{
  "num_hidden_layers": 8,
  "hidden_size": 256,
  "num_attention_heads": 4,
  "num_key_value_heads": 4,
  "head_dim": 64,
  "intermediate_size": 1024,
  "vocab_size": 8192,
  "hidden_act": "gelu",
  "norm": "rmsnorm",
  "norm_place": "pre",
  "norm_eps": 1e-06,
  "positions": "rope",
  "rope_theta": 10000.0,
  "rope_fraction": 1.0,
  "qk_norm": false,
  "attn_scale": 0.125,
  "bias": "none",
  "tie_word_embeddings": false,
  "parallel_block": false,
  "init": "uniform",
  "init_std_qkv": 0.0471,
  "init_std_o": 0.0118,
  "init_std_up": 0.0471,
  "init_std_down": 0.0118,
  "optimizer": "adamw",
  "learning_rate": 0.0013,
  "beta1": 0.9,
  "beta2": 0.98,
  "weight_decay": 0.11,
  "lr_head": 0.00726,
  "max_grad_norm": 0.5,
  "warmup_steps": 234,
  "schedule": "cos",
  "final_lr_fraction": 0.1,
  "batch_tokens": [32768, 65536],
  "max_seq_len": 2048,
  "doc_mask": true,
  "train_tokens": 312400000,
  "max_steps": 6684,
  "dataset": "wikipedia_en"
}
Each number is 128 + 32 x the weight over its row's rms, rounded and kept within 0 to 255. Layers, rows and columns count from 0. Numbers have three digits each. The size before them is the row's rms in percent of the matrix's.

# layer 5 MLP down (transposed), 1024x256, rms 0.0648, rows 682-788, columns 192-255
118:177141165142153179090081127114109163103122156099120100091068166120117147166069062155084137163121138161152124167137158179156177109075096125088078174179115104140160154144158158128141097129137165
112:173075098132130119132146119107151108201160106135123114140158042159168082154104137082099128117119094121113170134088121194173136088183163083147104102134104158087124135151146144147144137076105113
117:132138155106147124111132081117178148141125114127147191134174157149161147083145118059123164128134138059122112177059107128150144118101158171127082217099082161138159083177101112099154183136103068
115:130141152113113163083143146148121144117185148162085142140115154121120110113084143094103150073115160117082145139117093188130180171130170129136133191138114159157187163124145139144182149088114141
086:151145173138140113138106122120160106135147113119126154118145141159115096113133133000088116089146153158139195138145174151150162117140103127114134135101122161137204131108113162115110153124198126
093:145092117149107124181174106162069139127162116043181104100173201146162139160066102147157088162110131133108136090134114177181086069121128114168146139090176135127071154132152161148120103114107157
109:110056099108182101172125151141169074131071100137136135163167137149173154139197160110172142147143143135111116096143116089111122089117165179130145155098120092086132148134167123125101136138179119
078:159112137090095140152069096136107114093112200107129149137158190104115071152153158091122064102091094096186089148057125147152119116133141106141132097096143079179142084130113095151146123146111187
088:127133128191118136112105149108085130120166136176049086096150105067125142136064166153139102128147114122111159080138163129111163126112096113111113163112127123144118140168142150165158104144120123
073:169110090153144087130089085114060139111125148147168147073122058109118077176144101066074092118142107167184122063101096143166112137111074115139124122122127113130098186130180141141152114132126132
077:222086103135167134106055068149174141130115111182128129130104112067169133135118095145140127109126143203143146108087131149126102133195125142124157075158185106083071165091144118157120125116073139
097:091058117140113139131139141109137100062121136174080081152096160177120148149200105043079153103155149124182137157089144155136131111075099116115059175163101101125137068124063093113115146069174098
110:100155129091145139145110122140174180151158119159118111171142122131129138059132117058150127146153088119105171166082118079163050108149127139160169102111093140132107105164109143110111182143130136
105:147129141157094122151151111108124089121117167141169128094139144128074149141076170083085118067106111129078072119139137179178129131114080141169156136136115113088144166133212174146097092190137111
104:111110132075142112123150119087122134157081121060158114132143113140094137129116171000156127156095106123152114124168106142128112143107113158094102113140110146128099138134137123142077126147103085
115:099117123131128151176125140177135087113129100140074111131102082154118074143041184092107164096149105119090145087157135127185109162147111094094125066145108164130158174132124156116098126176118152
070:191081105122138140137141109157107118076086093135187105099157100083130112194137105116142073134192127139144149147130076128102112133078078099186108074157205056076175142103162183133175137126111061
107:215129133134082065162081168186129113118149136179102140056075169136157080119181146123100147117122143130106166111153170112126145108110133100140155148131127128120153075149141187093103170155108159
100:094089086134142109152106159086116077166141146149112122107119166165118121153191193103084147121160166087112080063150159130108132108118178090195110141115153134065157083115118138142103126134067152
105:140152147164166136118117114125109079174091099131126132089089154128107167159155132151188135107109161128183079143190159074132134182094142199128185138122199086121115128166108167101079143196178135
134:151146166120148134130150093102141168127123176096165150123174099175094067143124112124136121203170141143119169110123126195186123099097116137100096188125117138113147073136144119140167111182069109
098:151137134117119201114196149077121154093144148090168148139140166124106135200099049140169127195115109179134127137096139098136105138146087087109148122176115152103081124091182103144140099109172149
111:174107134111100140160135105141152120149112132155145106112136160166155186117114109115140137089193155128143095132128139096153058156080109091048115070165104099089123133185163135095154096116091143
076:164112064111153136148069103124105169114140111118094096106085112096138181158130102088163090147118117097163124084114118144129106169133186152142115147179173127089104114154116172113122163098114152
086:161206085113099133130143105158141161158109199133214160127115091084138034131087154100156145146096171116077142110139127165130099127160167121099155169132123136181122091115142090090137150149150052
094:088142146115130109129059095123103096122135150197076144119135118173191164088112119000152098175134126086121138141107098108141142081152149136107064122098143064143149084117104159106128139134122155
109:122127115111121155127084136138161100115137129112117117153083144105093141128108154105084137109103144163135088105084115113156138159132147138156135106157141130185143156165073128148138105128160133
079:140127096136144161151116119197093121106120147189119119166098103153159135184156122109125178173126105111112146142106062159118088098186156143107108153147215058151191173106076125154135124131133179
068:131131033148113184160143155095146109165188135048092164146112188147112066052053126162108158138133132155094123137119139153135062131122056135156094152158135178153091143088137152071188095100139138
114:091145055064105127143100126102114171103136148090158133166105112077094143135115127144124165155151122149173104088076107185152096243128173097173152156102151125109105187095154225133142202180166130
091:139138142120151188063054097083120108104108160079159130108129168149142151161130114138181158091151153156149154127108212100102194113181154094179143209112137116139138151171156122149130120122154166
083:135137130196139089177047108181109147117083091151116122032108126081146139122152116101132132117101161097172099132116146124101140152176123140118154089154131174133055130100123097143126192128157144
100:165132084091091082155129116122083125094160121105192109078116149108179119140072115089160135141186077145139115117101134102138090172079166135167095069111162187133167145137131109133153069125131112
120:149131148165132104111146171185148123112128140208056128135088059108180117104095144097103105092154111151119103121113128111153146119160118147107110107143120146160178106133121105111096085181158204
111:112143092116079123124072099147128126086175089155087126166136127138123040096109119075172160142161126103129153101105105108125125161113097123111120115122146083142101125126089072100097093193103097
072:165102123092103125125088074192113125127098147139215183137087110118152097122140125215170110118150124125137105109105132145169097171178142145138123104124139128130126170112211089132073105162124111
120:069089178142165170105178105085147129077047127120172157071102160067157142124152095119138149099158116171091185090120149180130138153168141164178136103128154158170069125153168122144136141110117059
120:110077115134065161125157127144066134148150111070195115125131100103107206156151103139162097059147081131117107105136091141177122091141162127136169124136152108160101139142138135176162149163151077
098:150111096197135138125084088122106103100126133144159117151154142082096127189184081180113172090123129171175054128106117182118141179125132148174101182088151112110066132085192108116131094122120116
071:186079058164127103119066118177160142090145139149125156125116093147141111175165081078153120138160133126159116106133114138147109129126147160109104074171168110133144165099110127144130103089116151
082:118164090077053172079123168088144110178158132097069136097110141148093080061138142149089096136159113072112154157121167153125147100085088136119106177122123150152126123154157116059088085104110134
111:101140100152117138142162148152101120141097119107135024151114118160139115120061146104093081132119126106115125083154136057147170178143122135124153150122098128156132109109155126128115159164098099
101:135154134163148061112064129139148167127092142187063144111126130163164135092147102060124158173132151099117093136103149189071146092092219112095086105125193127153186130109059113166126149166151169
118:140133124154178138132191103112148113123125147072142039096167137153107161200157120159146154153127147155109184134122150125149114164100115125150105118147106137107126176127100115129136145086159101
107:152135150156159172111159129085110200159090140039173110140153090133093090162183189079136113120175127130090178141114089166087126131150200117144112153138093138118102090116101126162142112073064194
099:119128119047148130067145179144110098131117142163097128120082133178157171100121138005148142155132188088120141167153151092128100136102153188111107166127103166147116105160105176113151168084133150
113:157136188140169066131135122165110134157139093143128101133113028113152099121098115119090119139158125157154174102150142098135184151154158136092174173127137133144084147094143113103121119170101165
118:146135156159130132088148103131118100135123146147081189126195123136153121113179134068111083098104144111105130136155147126153156092096152122085139148102131119152165103113093138135103103137120170
122:112155094103060131126201125125091129133132107144081052102109151165116133143154138121100081183074136101156075188102091055168110152165114125143126093159139118128110172089129109129136159165143140
102:157087120133133091086170166099129121125069116113025112066107171135121119093095065083103093108103105146165072130155134134186149126144082103138094136123104140119136107122146146127104150134132163
070:162119103120105093080124148142178183194052119093097095141097130104133118129150121054194046154126155111139131134142167145143116137150181138113097151121149115165099142102101134157116116143138174
096:130175134167152148202080119089096124115053085080159147098112118128105118147147182071143178111144142162183108156162062144197121109199132153200171157074108172172154170148116126131123140127142194
078:173109079156088184166129108139132108105127109128118007099111105098153105128099097086205130159072123165098103112144101140128095086136118129140095101149192136154133176094172108145124090104113170
103:189100081097079141133092122124097147134163126170111105188109107141139122123140182054056133146113151074161144140165151108117115157140145175119163114122108113111085143124080162128145107129149137
117:151142099107133176202085083081118177113124139114129129184102166156148199164134145083157113118127164091097134139166106111119125175061156149065098172122117142175064106097116136126141162106138144
113:151132169138120149122133120094144124126178116146137104148161136154109054136116138079138196110136141137092192124138142091131108120117097132148117177149100059154042122151130183088158103148047122
093:111082131103105085164130089097160074156119159175114186148136174099105160114152159058146180107083087148135112117144144089127118135093131118148133122131092151089160103140164139161121117135182138
074:204140108114112165070117055091129164085098129093207108132122121118113106157140142102175143158162118149143139143103117140141091130134146180180105182165143137126070116116137169175179151070098123
089:147177154133203172183077127108115119125111165112116116144112142092114143134126200040128112147149139142091158095164155052126151086150155094104118097125132159071132138139138140150110151119118123
086:103108097099132130138105149166138177086156124142151097127108097127132120136116149109158184139147147113183122117068152126117127123102127136149135036106130064050112096117152129124024107176107170
110:132115098138129141104137111191072138106131144117118159136109118152121161103162134069108137145161126128098085116139179130147139131090072062101068166102181081104098124135129135165145049235121159
091:099154088127119120118156124119142198192097118210191145109130130179092207130125093127145133064136101156123159123150082117124113114153141116183181117132159121129134079116151159105181122181119163
115:094125131153180100099149123084155161145091103101103115112127103113138133063135070192089131087161121193145094140077127160063182110135128072121128128104121112114128122134147088176094118120150095
112:172073171122162146143119109098192181117153096131129041123141123124132163162166139146177141187078104123118100163105121066140153142077098112088131132126131140140176043146104139161139173159133114
119:180159205116125063170171110147104172167111123129205155134083163109156103093073110186107111146170153107126171102123135115144089171116080139184108093147146113176098087121151101124220094155025069
115:112121140103147154169052113142149134127128142136123068154132129174186166136190129099087149063106134122126107103130108129065155042131162083117118153114218094147166094130113144088137187123169119
075:202106175125152119096140078143153119138091112229128070138112156118118107130140065142165105140181115156125090087109057163131102133160117154114095117171162165102114116116207085162154098109105076
114:115160117080134147061115095103134189137088145147160125160088148166110146077178122105104147089181109142132099120141102138120114078141101156104180162121063170128114116112186119158174144116123118
122:091173128136190146112127171128182146104095096163085129098121151157150163123141084123103162119135142141087134141126104158103146128179107100125120159164094177157098155070120132112183175177124101
124:136135069145107139168134129121062135065086142111122106133176104114115082202145206148066144106176108188140141150151134167122100119091114163159116113112178094090111183089172116119131117094108119
095:152142147150159148185173159128122093141203144126049148150171139127148113160089131054126150131113097176112154087172167108114186088171128092117212065139153148165130103103117123111125117152130128
087:116176139113114103149132146088220166080156110109162155140172134092119112156091073118098139123138149160065160113145147143170104149148178158139074120152084123171178176084162137171156098134093125
096:047147111095105114128122171175059149144093153069177126108177120154077144134090198000106108122141142089086139172099178096138145162135101101108156145125137108126093105157112104122162112177191122
098:122093140120151154107085100143193050086195135071101139134134151103174191130169165124099165155122103105161076141149130091129093131147135136109105149154168163206093102124160089170118085169136138
102:132103108171116091194086095111152132146164097168098086101116147074156132121053064182109073096127137119122108173134100123105116178136140123111089092125140181058152175108129134113109128127086134
072:162060083138191158162110093161073086109162158104119098187112097130188163173135122128165093154155132085166172121117123132109146058145098154136115187215170141062128115082134122165114095114164147
109:130158133132101146105187163116098103089085097120116092146108126146125146143126111099120120139110129134096130104107168123165096077127089086091173110091138153143121113119060170135110165125099179
122:110128083116130104136133132098143206090120100107167161126159200116181147158122088183111183119085176148114172104090116118149097062113121093157131201135109137101087187212129167140100147141142104
101:150121196102148114088189134105119184191080117128159076095116088150112142099102139119128154165101108095133117117179157110115173144120126095176159109118160077077102151141199146154081111181118126
081:159071102087195082191082113132115166114179135145107111120134054139140094135123121116155060165161187110140106180109132171137136096194117113105138156134145151174168117127138134095150120137092170
100:134161156103151160159155149132139126149133145146145162122144154100113075146106134010090103155080107123134119127127150105114136147149083136097153103122101134159176147113152139143156106179126131
110:128121165168171095087153148109140115127113088069142138123172135119079137121113072112143126150103098161159100144154087157163137181105131148204103155113087157172110128147134155141062178135106076
100:093173094152168138077143110091078098119153145149091138165136160157063141127150116147130140119196159156191105139142110202124158102149115129045118156158109141145146027095076113116119079092142214
107:147137124154117126073176108099133140103185124125095091168132145115086087104141102156114129103130204108085099118095172155128132083112090131075058148150176135108101084104112105101148129150156131
083:176170123126165150095150102093144100153127132177154169176078109103138118127134082121207166158092160173159157124093121128168146130122120105103114146142109112111072092184162124158128118101111096
115:185074170113106173115204134091162065089087140101084094069107137099104095133144110173091119096116146127130127124144157135140137128120155093051128149180145140157128100140196103171155136112113140
118:086183097133097188131176132109159063088148096017148145158134130089133048131098123101101172128167150154099133122161130122146110095132083194142139108141079148117093124188104135138178180075117065
096:133117081096110131104143134151134194137081110143165071198137071129058137156089131144116091078080141166189069123131089045141112145150169111139101165126141165143077118070127142162108132137209148
107:104094093116143129106098163131090174087147113126174151104134143154121125126108127000136082145114178096156117182116130136118125125154124136087138141118115125156087150132097124074161117092130114
113:159163155123088119088180165157105177103097117173119130122121133096131198123203078167153151096184131144107086111184116150071179168085149143082122161144149121131174113141164113122099073096000159
092:142134093073115160077147075142148095081166137118134139140131133117113163127095128099176144109156161139162102100092086170101128083135137097134107139129201104126092148139125118127115112115165099
070:199148091130111142122112112150078133126098153188163121146112080121125087189148084102189096155120190080142137171097113145123101110142170169157120155157140107183128147122116142080140141106104106
085:155086089144109125183103112190146148086103126156187124140113077128181129132204150103107098159160116111101086132097062137134135115177156156118080145185202049096132157116150122118166123059136163
113:131057078081118114100118059145164111113176126057122112083065132106139102087131064110104108097112144175120124087124158197132167141177115140086127133136147147164120158147145194148100149086160143
105:193167127208149168131096104116130121138151141160172181115129159141125087174121154200118158159139094135119192117135141122165129119131122055073088116142129118075138157128142181077075128165153096
116:163130124133141102119138167120147092127139113136142158147167143112067131148132150094138146200122138149131074126154125149138118120132115106121124068142150119172159130150169116182161115111130134
122:102081100158151158138156121139134065082095067157070170132110130116114099144172155116155121136074159165157104124135132130152086155057139102115115080094160226104141087127160083174169154103138149
100:097109103157133152134111135098097177079161106133027163155084170153091067122069171077158114165118138178148134155149094110121150116140164164098091096161082126135091157146113112128097085104188103
092:124129153134179172130112113115156150117147112133175100126167158136135118128105127000147115167141149165147132104156171091157099139123134100151102090133147103133080131153165130135094130150175134
082:118143150145114148167119141070097109141097109162144119156145094115164123119142094239178114201091164123147124131133136143114075142169162166139125117089150162075151154145181150115156123208083109
080:155063064134136092152081075167127146082072131193165108166078130093156117147141103159175105115156140133166107091157163132109129125173066111176113143148149129088077172135185118148155137136102186
105:133138166130151140175133115103133216160128119175217132145199129119112176149113106158160069147145106115157206137144109150151081118206084139131091100161099149132086144137048090101149113183119111
114:097148170169118165188136176163149075137108165130160115153094127184091151100148175108156142093098126106072109108108159075164158189182070116091182081153137148081124167110171136127098139096115153
114:138140080128092079112074136089113100083080130120109170126161215142148131153155119105156132143079105136104180095144068148110170143125103075161165114083164069136108087122112151133080142164132121
127:173099097181136106085195135105136089159084119170122111141103115078113126118150149132121162141096089162158072123119156102118151172148144148121105090104038129092112118073160153105114105120126109
095:128115183142160206176101114104116108163116160162150150107118158102120073116153061102148100129117144085113128138147162117096167081084118111150185115139153115142182180088119118142114089105144197
101:114166162123125189073134145118129123101133085050101095127140106101112118133038174063137126194100099130133152115126115136185105139132153181110133141175131137114163102175109166164161163102105101
# layer 5 MLP up, 1024x256, rms 0.0639, rows 683-789, columns 192-255
113:085164097084132140094097120151154122100115157130168138092086145088039079120131118168078139138126133106156104125085142130083133101114155142194122151123126196154125104094153122143148145091164143
112:150121119115110159083105112066120144085113112126113139130088108111110124170140124167068079113150108129131214123133169153085145116123084100095121149182137163088144147163194179073095075103091116
112:173180096087137176118162129087124204178144192193143116107068166108133139119155115138109099130098108143127175148132170123157155124128160111158122089149141138079069119140152142115123145066139098
099:110157132103113105121135169084150100121095094150151149073114151132131093134193115087088140125175123148117188102178159147168126106113144133157117116110126107202101131136085147138088141115132112
095:138182059132133103098152099087137127180159096134100138105138150074154122092103115155157107094180154111077108147139123133075081088101135090212119184135179100115141124116118110086127093119071049
101:151112101135076095145171169086190057194149093120167097129171171150135105158172144125114130122151155145192138193103139135137165144088164125196053141146152170166135124130123083131069135095102105
078:156171126138137104103095159117189139141155099112105130119103080188076142128149091167110118171140075077107096132113152168151136121166107152112151174110153122096118173080145162102142100136141180
084:125186098067143164103135103123159139117153092071111155092082178205047152079130118148070100123078072097114114147159089122079148135119130113088129110127134117056089126097098129087099109110172132
082:138162125118067167120188100154185131166132128150123123120144144163106106116148100148149147176141162118108206212139100111077156166104107057208162136084167117127118130135132136099100172132083148
078:087165118115079154120170099121107092166144120108126148144143140140120117154179125125097168122087072139164090166105150153174154151113152157145099108150102118153127146131137119101031162137177128
099:103162104137151215115162141136189135143177085184148132094122104085149097114102065141168082157136139081043135152146111147141147122130109085138133134160213172168034189089139094140179125107085145
109:165086127092084103178164183052157136136121124073074120089086138161101121159154112166063105055136121139064115109143147113054139102096126117107122167132121200144171135105194118084105127129063123
097:163184098123146156128181120113127101141125171121178080160135154099119106153079127153147137192126165101139101126138124125144147134026036151115198152154146139105045146115169125099143138116166137
136:085159119115114187078085164063197138188142108120106089137094181098109153084130094129083136171153103049072104135114138154137137131161105128114100101114192115157123108171126104110102121141161155
116:117106111079128175044127145162088100181153115172063121059101094143130064168172138128118146149127119118110103162089138137089157104123117089111143171098177173114149129195163159130133110123099106
075:085149165145142127070174151067128155142146132108106134088155093205173133136125142139081176180128117127135221155083143116127140124118086099112147134143086146146115117145136134144103115120166158
099:133216125119156109081162120080110071114135113128117165063119138208164055109137132129088089181110173133093146163146107151169114152116100127173086151116126121128106196158188146145115120123106155
103:139158112110115108106102097073111073088104115125145151136118133087138072127102131150105072101169140149085152157107148110107129146160153082148116145126128126145107100137160082140122088062124087
106:153145129091108151118122129124145211086119130133097141119134162099109106111161144166106123133112124111048195124073101176142144135134161125127106129105178198113078181207109123107094107097095078
117:130146156118119194111132146103197122168161139132159143143114098184125071178170126140126120219117107118118161098160170133174104081072098143117117160115139161139135120172163098145097142104147072
100:112091109074084120165102144210173144126125146156079121137143095116153164095122128129060127146129120096121126167110119125148176106120124160088136110108206127109155127148078133122099149132103199
110:135132102163105115111100128104126110121154152114115170098137116115170134132177135160082082108118103128115079070116151126052164129166161193125112149088174158151115119090129044086143158150130099
079:129148151164165137103112159096133064142170150105135162124168097171111104105138149167071131136108098127142137104086192154172198070091144153112102149147061144123127133119161138156085108137169099
095:171065108139140125179188113086162120153096101162161109087078114114142167110142073121160134100181103132175149137102132152113151113140106116190089083151137117078121170112179104184121151133118182
099:167119139128106149155170164096133104115189046047146194113096144145074074129126120145111135122127111156115086142104159159117116203087079105206147176144113170120084152112183130151154097097103123
111:211155119101130121092123104139104129130194139150138125096089077120167107154119124139156077155140113053159183094165155207115131144120092119080135151139152125136128143113174135109149118080156109
081:126146096145170096048168134106169105194133144120156177115150157151118101115140123146104097146164068132133108151065148118159097081077132129164142142120138161116131097167070082087128118094155152
084:167102142141136101092035082143123114157091151155139127148183074053181117185248149126163103142122138119154073130103160132108141167132135137136151116121130139136100115146112121134111141121136115
103:125115088105135123093111140073156120110201137127126167166116119176129080091128094160118104109183129115064100173163195131178171129144067096152068134195151150117132126104172088062134106114177081
092:124100121092143154121218187107147101139206134140182216154082118116189083132118155174126081121117085100120142124162142178137137141079155130139130106166160118161144119107117077106106170113125098
083:094172123180116121157142123135155129150107184127174089141127122142177152144143111141142075129148077137137145151147179107127161062084118162175131142134114108119109109187148059112100165104068151
105:154120163096089207168119126142145107219161105134106144155104105177118115152106066136141163170096133094156131141131165119116148130112115152132081133140091114093120185157143152073045156082127138
115:154107137154139159141137113109242086114132152127149242102050149100134066172153113162128111115153092094080163133097113084142095168116100094149128122132180148139107162096110145120145110151117079
107:131146111113110151160137163092186107158133090135108171128113139138146121082143106148087099073169144100125143138108190099157114085078044083102095070127172105088021137199090108121140170115118107
076:081144084141119149111186147129123119169181182096143171125160092098085142101136137143159179122142065124107088169149121133127111118123091130129103142137172195143141118066126145120116107098104145
106:141100140021140190178093145180130143138195129109138115126134124162149114136168130147112155150133140117156170160077154136123143111107129082099123145120108096095135168162140136115115101167108099
114:193159122156178144095097137090125154125072085135118128108064157151163118156144152149133126164161091108133107131086106107126153123143101133125111161141107115171110153114197140129131076086165116
088:146131089102123130139160136121159111155195139130124145061121185143159123142128122115117179161118101148171114183096157109122115152070121093153146148100167100180182141181147098129078166074053128
080:104175161112127156083217171083098140139123140125105197110108138173098102121111106116131137142156146096147185154155165098066117181103124177126102118124121121200122050217098142106104144135127120
095:117111129159159134161145099145072128133125157141189132140164139105160138157143161096184165148098150158189124136131087102148121144162190173156148111129106096096115099147106143184166184169130129
105:175144166081128150077184065168143158125164138172111132120086080117113117101125109168097116144138111098049165112083150119092165143080081110130143094154155151169113162160163172108141111124069147
101:117184106105131158089129189146138100124115144140163161135135190150130106115191115154156097142155119114134127135103163133137190144070098136155028164138170099117113106179094129107113107110152148
110:133132152146139104089188100152184117120181119092129152116126173101148136098134127157059107138187134127125119154091114126124122162099125117111116190125163154132106144150151115149135088092128087
102:151104121075115210091137152141159097102157135132115158087054166116109121122242122159124198128121115158117123134113172144169103086091084129128087063093125153122102120181150124083104124096157150
115:116115140097113160143153115133216104135134163099061132164169174148119110134146112140090067120176163130075124162151120159106173144158106077151046147117150136058143162133137069082121090147157159
107:157118117104135160127120121088174156151090139168125089160153125194111146150134128135147138136159146100116164144091143134132129124138107128150083152152210115094107137132089161091115135077121141
119:162113117077138146135112101087118134095178087092111175139108047112152115081113075149109119140132130139118169080089156182160106150126091107133051116149175139101068172063191136091084155064119092
120:163123106088165066103132082149155102121160148089142185118128112112080091124177155174094158135107033070133121158128133130138109199098172173144113127143142156116124123145153133140067114122105130
114:139129077106072137128169087110111089127126126079093148094112135136077202128133103169097147157150079131077145139140171108127106151170130145119095160171156111064131102099136075055084129159107060
077:053099115118139126177148090097090083084140119098102122083115104106100151084123187162133146097112111136069094088128111058124198154126093070154172128099154164081193145102115105045140133134082130
098:117145104126163121132110133100107111119103141120133152147095158126153106134190097123139128176223123149117115156101136096052135101153106149098134170117140144170122146125186108160187158117138099
079:128119094069090127132126112154164157193154105127129118125152131140141122111143133150117116112128152164181189182165075077150158149100144023157178145096155167159096096165127127099106124163081183
114:163149129092137185081162141192168085156210120132134198129149110118150123103144123121108136184143082115090132125106177095103150151103099132160122148165152129186129128099136138104115094108102059
117:153100094126138115057123160137126120118183173167093107135118064125086128135099117182118144122171154113113118095140170168113093089113069146104082148149153143200135117132112140110142060114133129
111:129081112134130157097135119104163168162176154054082125148115150170045138091147156127160046161155104105117161163121131119145126069120109154147074162111155096094167117130149124152123129076078120
102:206116130073121177118150147112167198146148079116063106179178087172139137116112107137162143103188098128101143131074151097150117076137149114091084130143157155218087169173107083129141087107094116
077:117133155101130148071150138146173115127147150162103127137173145143135112066154139127081118144104094171153157168142060158167183135099109058147112157087163166128135153118143130105143159142157149
087:160113144155142122165157130094132137184119115108130137151147094167173168126131133143161116125120164097170110178086098149164138178101116119149129098151125107157149196127095138115049049166133156
087:148096114066135195148150158107181149121103157137117150096139114141127096075159130182115105115149126043038103177148128189084123167154130146165146100146140166146108128123200090124182090075112105
107:100160148128126156105109099044139103155140096178134096145098092147072102134106123119160088109122122113159193155050120149137102082146163126117089085108163168099120173109172140129096113091103083
087:108158137122027100166147165140126087169126136130165161129091151134174140065160155159129170177170110068109142139128210081115163110103141172116094127091146088084148149142127094159080139110106134
113:119134096056103113106119177176118105116211132117086177107071074175134144165174114138121120136135109123139111180128163162064143058074143115162125174115117157125130095117130135070035135123135145
111:107124123158130088110205113071151114164113164116165126165130087240123075125162118123120094139161071167159148142127171110140103092129135081124088136178137179193122199138132153118134032125143131
113:168131111172121085077126111080171129106139149155087201172101145165165061123176133144079090144138139099077172163133118144109094164167113075156151157198134116164117092141121119089192093134157097
109:174124139076102154123103148146120130061121140070094124158135120133076130108122164132102105171129103129068083118106189094106144108085081096174156189181151094123095133101129088113103152049125064
076:140166107147142151134140193110094155150144158075132138090115132179151127168088167138125148179134104126192130187129173114144171123112151142119087126101095136131144116105134118146060110131172175
110:127108155055128176112110091104141182113178049139100156103125091136096171140130120161153060137199058142093103147098182127120119160109137128142112140169123127189103134085115089112112073128078059
107:058156101106159131111107169097134144158173117138135133144166082140097068145184120163105141153145119099149096140117189128180080163112106144156109133191100161120096146180148159092128083134101197
111:144143122125161081099163120157157160180167103081174137071129121144092072101131156126163084133118099131076192111166166177077110088107078089125103095155126111171135208125120135120095138115034115
097:150108105152144172150092148109130129182128145136182175157148110161236154093131156112128127079120173136181122087064140186117135156103093137095119154129154132110089135196124081142130106135081164
093:171133123116079166150095120151073066110138178143122100089111065119108080136108128141162084067101085135185067134101122106144181176162141112160143146114179208182075137138126136127110124116128094
104:127145099100137127094079079094113129104105134102145126076107121108140096058142084157108101094207111125144132105091132147054146097092102099134066095144146088090157207118160098124137093154152122
097:164187135140104167163161167112139172062148092071151120191100114186141153142143141132104140136128109099083146100144076190111126127120075156111104114158097128206110169137096101109075167131134132
096:132093084100156134149111130141162143096141166103126117114140086134112112164146091156093082124142129105089135121136198155100129161103091160159158122177163109116119113132165056093171099120085172
077:121190083127087152110155145158171152162148147107142142128152106171063108097152133163122107177106096060159118168140108099091165169111148134106122155067153127084091094107128146112106110108110168
105:141113114007120145129114140129154105152144098117132107129133121168128079187105133138077113122120112142097157204121149120141158155055133158133118160208169096109110124184125100123167095102157130
116:161090117146082143081154118104169141164150119125132140108078082130112041091139139145113159145138126146158156109138125118147157114134175134160112047104143120120123143091162129131093074159048098
105:146191135145070173068131096129155089128146107110119123181124109135114139141146140150152132148174106132090156136118097179074185153061122134159129140190116161169098121090096091068110132166138043
082:127118096108120104101157146126117134182113122143093185083137118173139164159140107126102077092162188135067162110116120123048098113139114114136097156143161145139111131164148116093102156157119104
100:131137092161149168109159125130120165133143110150139142136098071156123147127108079103119135108151130103146114127137125156118177073146124163129074109081114155167098101129157113151143141114139129
107:104145082107130104146165063089172080093150053056131159118120097144079136105118106151056113135117117141087111161152125115111109127134121092174156198176135156107139162111144120066130118136087175
103:173066075174055091138118140126126150136103179151156084090134102143064108114198102173090138134116076114101135141126089096109096137191106139142098138099170152163066152160078109121118138135161116
105:133122102075087119128137213194162110186097146111187124091120141132136142205134119162189122137131087157142231098131157143091211177102103191165129199114139150126140158179160181149156150063062157
082:111150107108115115092170166159148155162140111137151107039153118181137131100100113166107120143147133138109131129185070119057104135129090114141093114138200140150155083116136116126122130150178184
110:182112073116139158060080188131105159098112118161098107101096128132154124163152105155105091136146162134084122161164095125102152121101080160138089182083120141218085158165124123096131134114162107
113:157182077116132152162088108092138087099143137113167148116102132146119139021108143139079104094134062129126179075077147131145151109132099082093060139106149164099094139147141091083118109105116133
092:188089090107125139114148171127223130127116089130084141031115078205095095126146135185161102080175109103086196127141131148109135158123065109086113139129138135135161126208155149093107117179063088
116:142195138098115144103110123085099132111136106143103128153132129175123119118159044111105146083204121111139102179114124205149151099132165067085077126079175167191135187114134075067137084089183170
112:127147119120090169075144129101155182110106132115126162124117131132139134089112154202130111165174151117043108135132150121150111127165096106179117105179187143160147075107199077131159129093063138
086:131206151121097126143182133108169129182163103139142139163132111243132115115145042154113106201115129084100115184154134148115172181132107135207122139160132152126120146117161161135127110158162145
079:121121132150120106144128191161187160141150136148134171081134093170125162084102145162121125170137145080074182141119125077094151117148095087142153136091142122117144098157128122127173128103075135
083:132166081107134068141112158118156099173128068152115151139081117141089148080192146166137091119133146099147154166133160159087164129129107100101110185116156116146067101164094121129113153168117116
108:158123121103178142141117173122072169088183103094152099117135093135105182125109112148146096111137147131088197142178179208127077131143131162133121160113218131151095161155153117140140097101143088
101:150084096095102133083089123074106092140116142118185095157083071126135160077133124111127126079059083092160171115110101139144150110137158139104095174149178147117103120081131099141119141109139205
111:142087191062136155118169127158138099131145185146180186153112110175113108135171154156101145182138093150119189106155154145135100113110134177150064143097155196138176133087137085118108132126146085
116:206127130109174101029138153144141115100149123108207104114117143143076118103129105155187120174167126175104115138157159145120101139095116089137145173162167175113187152101132149092121113126180115
097:164099100109116178092167120093099154156141205144161096168158110149073104089123060116072136160207152078078111153098142138131187138083077118170094155129163122125105165167164178127140052132044195
101:148155117179054089079102152143124113176116127126103091142156055117115083202206123114106104098144175118098161113113190174176139101136129180117131093152129133139101142178135149117116213133080144
086:132068074084146109085214113136133087102156071083164096125158102086103128088161168131152119131154127114153166104158124160112160158081110096140061140075130166149123141133115147104158172060130119
081:117111129138094152117183157162158155167118131133211152149133128141174151114176144156142153169178157086130180174167219136145170132149134073140106146103157141131154103078186130182118124117103072
104:127091167151108149082131150111109115190113067161114112171158099148094141052155113139081175106100096129178108145175121125176081145140164153175114195110171121115160134142118067117136163124094101
108:150134162154163101097107105103143102121175145168142121162154087126157154143134098148126131054159148084160085144083130135065117158082138181104103129117129134107081119125171127095105176096154147
106:089178121084106105089146123092133114129136165119170156087126087151151122090140143162103088131124124104110120143119118080175103143143113147187120107153151174135132135121192080106142086153099159
114:180145099119111079126137155126100119088126079111191155136128133129142115141140115168114097145155160132189128124136092162134125167163157159115130095119119114108090142176187149132117088113175114
105:197157104135150119137167141067166131115104097126091108162109133135112125085138127182184091123146055125081107108133147136137113116095131126145125182096174139148107142093168128118168160082132047
105:143167133137080111122094073147108090135148158145151146140052053119083115132166083155129083134137146078071130157175136187105161152155071174113112155089141128129077092150176075077134097178100162
107:146114175105127150093144145125133142140119069152084112093125115097066059058086108178103090140137103113088146146139129117146135155136118145249107127115197073095171114144143146121105112096118078